config = dict(
    init='normal',
    init_std_qkv=0.0205,
    decay_fraction=0.777,
    seq_len=512,
)
Each number is 200 + 30 x the weight over the matrix's rms, rounded and kept within 0 to 999. Layers, rows and columns count from 0.

# layer 8 attention output (transposed), 384x384, rms 0.0798, rows 96-101, columns 128-255
165,227,201,244,171,170,212,204,198,151,197,196,229,211,193,193,247,229,207,178,186,209,241,193,159,224,223,169,211,220,178,192,137,194,144,181,188,177,209,182,206,289,198,217,234,204,123,228,203,195,226,183,224,195,234,209,176,243,256,227,169,204,181,189,204,246,206,176,222,193,190,216,169,171,248,204,225,202,226,200,175,189,219,200,167,226,125,201,219,194,148,151,197,258,189,212,198,237,194,253,174,270,211,204,185,192,229,175,182,235,166,194,252,163,225,215,163,205,192,200,221,187,234,130,191,259,227,241
193,175,225,193,190,224,184,163,185,178,185,203,174,198,263,177,222,135,198,191,207,149,253,183,210,180,223,231,182,151,229,221,220,242,184,166,206,203,204,245,249,207,154,201,183,222,251,233,228,183,212,193,215,227,200,233,204,166,282,207,163,164,161,200,212,184,168,151,215,188,182,236,204,173,207,142,227,201,236,214,224,186,187,219,231,169,248,125,257,248,218,152,192,228,193,213,135,180,189,239,290,235,216,239,207,184,224,165,226,149,180,242,226,202,199,253,184,190,118,243,155,226,169,173,174,204,205,200
194,188,199,188,207,191,231,229,272,214,185,214,228,247,237,184,208,163,191,184,201,199,240,154,203,254,214,161,173,203,193,233,229,238,189,170,220,215,199,197,136,244,212,143,172,214,189,164,170,180,211,188,180,157,267,213,218,162,254,182,174,199,166,211,242,238,181,188,210,192,205,190,250,232,206,219,223,184,187,207,179,194,185,178,222,176,186,244,180,275,272,177,180,258,185,203,170,202,227,209,192,211,179,209,218,193,172,232,188,194,189,176,196,154,207,182,209,213,215,196,249,192,214,214,214,170,225,209
177,230,204,233,207,183,238,230,165,192,223,207,141,249,218,212,187,236,156,162,206,182,205,211,200,209,213,203,165,163,182,243,200,189,211,182,204,205,291,228,262,204,183,175,195,176,193,247,199,214,172,203,234,227,143,231,263,219,257,206,200,225,207,165,181,170,265,253,221,179,224,225,208,203,185,175,176,134,205,198,217,218,183,276,246,213,173,195,102,237,224,159,199,209,229,274,205,201,189,179,180,216,267,177,150,150,190,201,179,142,212,212,156,185,200,212,212,181,197,240,209,186,207,184,187,206,178,236
211,197,201,198,155,203,235,182,213,224,220,140,178,214,198,239,203,232,250,201,271,184,203,199,211,194,193,164,218,191,268,206,224,219,171,229,177,208,246,206,214,200,139,177,234,191,184,203,180,188,242,184,190,156,231,195,206,169,268,244,232,192,186,179,229,240,161,186,230,219,252,264,190,216,252,202,240,237,210,193,251,174,226,232,211,232,192,254,214,203,133,172,231,175,192,195,179,225,182,208,182,205,141,189,217,191,204,183,163,172,248,176,204,219,270,167,180,155,195,184,202,186,233,250,225,202,163,199
155,250,204,202,168,272,257,169,141,256,239,106,220,227,214,225,193,257,166,220,166,159,188,150,197,220,249,213,218,131,247,158,210,208,200,237,155,210,234,162,263,208,198,177,202,253,159,187,235,205,208,249,173,214,175,158,186,224,232,186,156,171,292,120,222,223,208,221,206,191,138,150,220,149,159,177,209,184,240,258,254,123,225,169,207,190,200,194,217,231,227,178,181,189,194,177,172,234,179,179,246,185,143,162,204,214,164,204,233,259,223,155,177,252,108,249,195,227,193,201,183,187,181,306,214,186,168,204
# layer 8 attention value, 384x384, rms 0.0875, rows 97-101, columns 128-255
215,262,161,185,237,187,197,190,195,180,232,192,166,249,183,219,210,180,194,228,208,226,216,207,140,229,213,204,234,195,199,197,212,143,191,231,184,230,211,187,177,219,217,192,230,231,180,190,252,221,170,196,189,216,221,209,185,218,203,168,174,169,171,199,234,205,210,247,142,213,209,194,171,242,217,190,153,191,166,223,203,212,198,171,178,237,171,239,123,176,189,210,166,182,194,125,230,203,164,155,172,232,201,155,172,211,213,217,186,243,193,189,161,240,169,224,157,153,200,147,222,188,195,186,258,237,213,193
198,145,173,194,182,214,158,234,174,185,188,217,138,212,196,157,197,214,149,189,248,237,171,197,205,163,182,182,236,180,245,186,148,175,203,214,138,226,217,216,225,174,228,199,208,179,186,222,191,182,212,209,152,198,181,148,217,197,203,197,183,192,176,212,175,168,203,204,215,211,174,225,160,177,188,196,148,188,183,167,210,147,204,169,193,190,213,206,169,196,221,204,239,207,224,197,185,198,207,260,209,256,234,224,151,145,177,187,218,157,149,201,213,244,148,215,188,175,181,155,177,172,211,224,178,218,138,166
213,199,218,124,245,239,203,196,189,225,213,161,230,237,144,208,229,185,213,195,233,204,209,171,231,255,174,178,207,148,153,199,218,253,231,225,272,212,209,243,158,138,227,182,232,242,194,245,215,189,189,222,190,239,269,183,155,169,203,210,212,174,180,192,143,192,221,154,212,261,211,205,219,231,207,202,149,241,202,248,131,126,300,200,204,167,181,195,202,180,223,216,213,192,194,154,164,162,168,240,189,167,152,201,184,194,203,147,234,275,162,202,180,201,213,203,221,182,247,180,214,162,178,173,206,229,142,204
205,218,177,218,213,200,185,213,224,164,185,205,168,225,162,188,174,164,197,163,166,209,178,181,171,173,178,266,252,239,188,183,222,182,236,206,179,212,167,186,209,183,235,230,234,221,180,210,203,201,141,239,226,191,194,171,169,219,161,182,125,166,221,204,176,174,198,221,177,154,164,111,203,205,189,216,164,154,217,167,190,223,203,118,190,196,161,166,264,182,230,208,217,221,164,221,235,191,265,200,157,191,240,183,182,225,223,181,187,188,162,204,232,229,142,170,172,192,169,197,229,207,187,176,223,183,295,202
218,192,211,173,210,191,156,170,210,121,137,225,198,210,197,162,214,174,224,175,222,244,206,212,164,243,197,187,212,216,144,172,221,186,162,165,201,275,211,238,183,206,182,208,197,171,206,177,204,248,234,174,193,252,225,207,158,213,159,198,225,226,174,236,221,229,218,196,188,219,242,209,181,165,168,244,200,203,166,117,171,260,214,165,221,146,230,173,209,219,164,151,157,201,201,247,227,146,247,240,194,224,246,242,198,239,181,191,220,163,208,225,215,217,211,121,221,207,159,226,196,191,172,243,202,192,174,161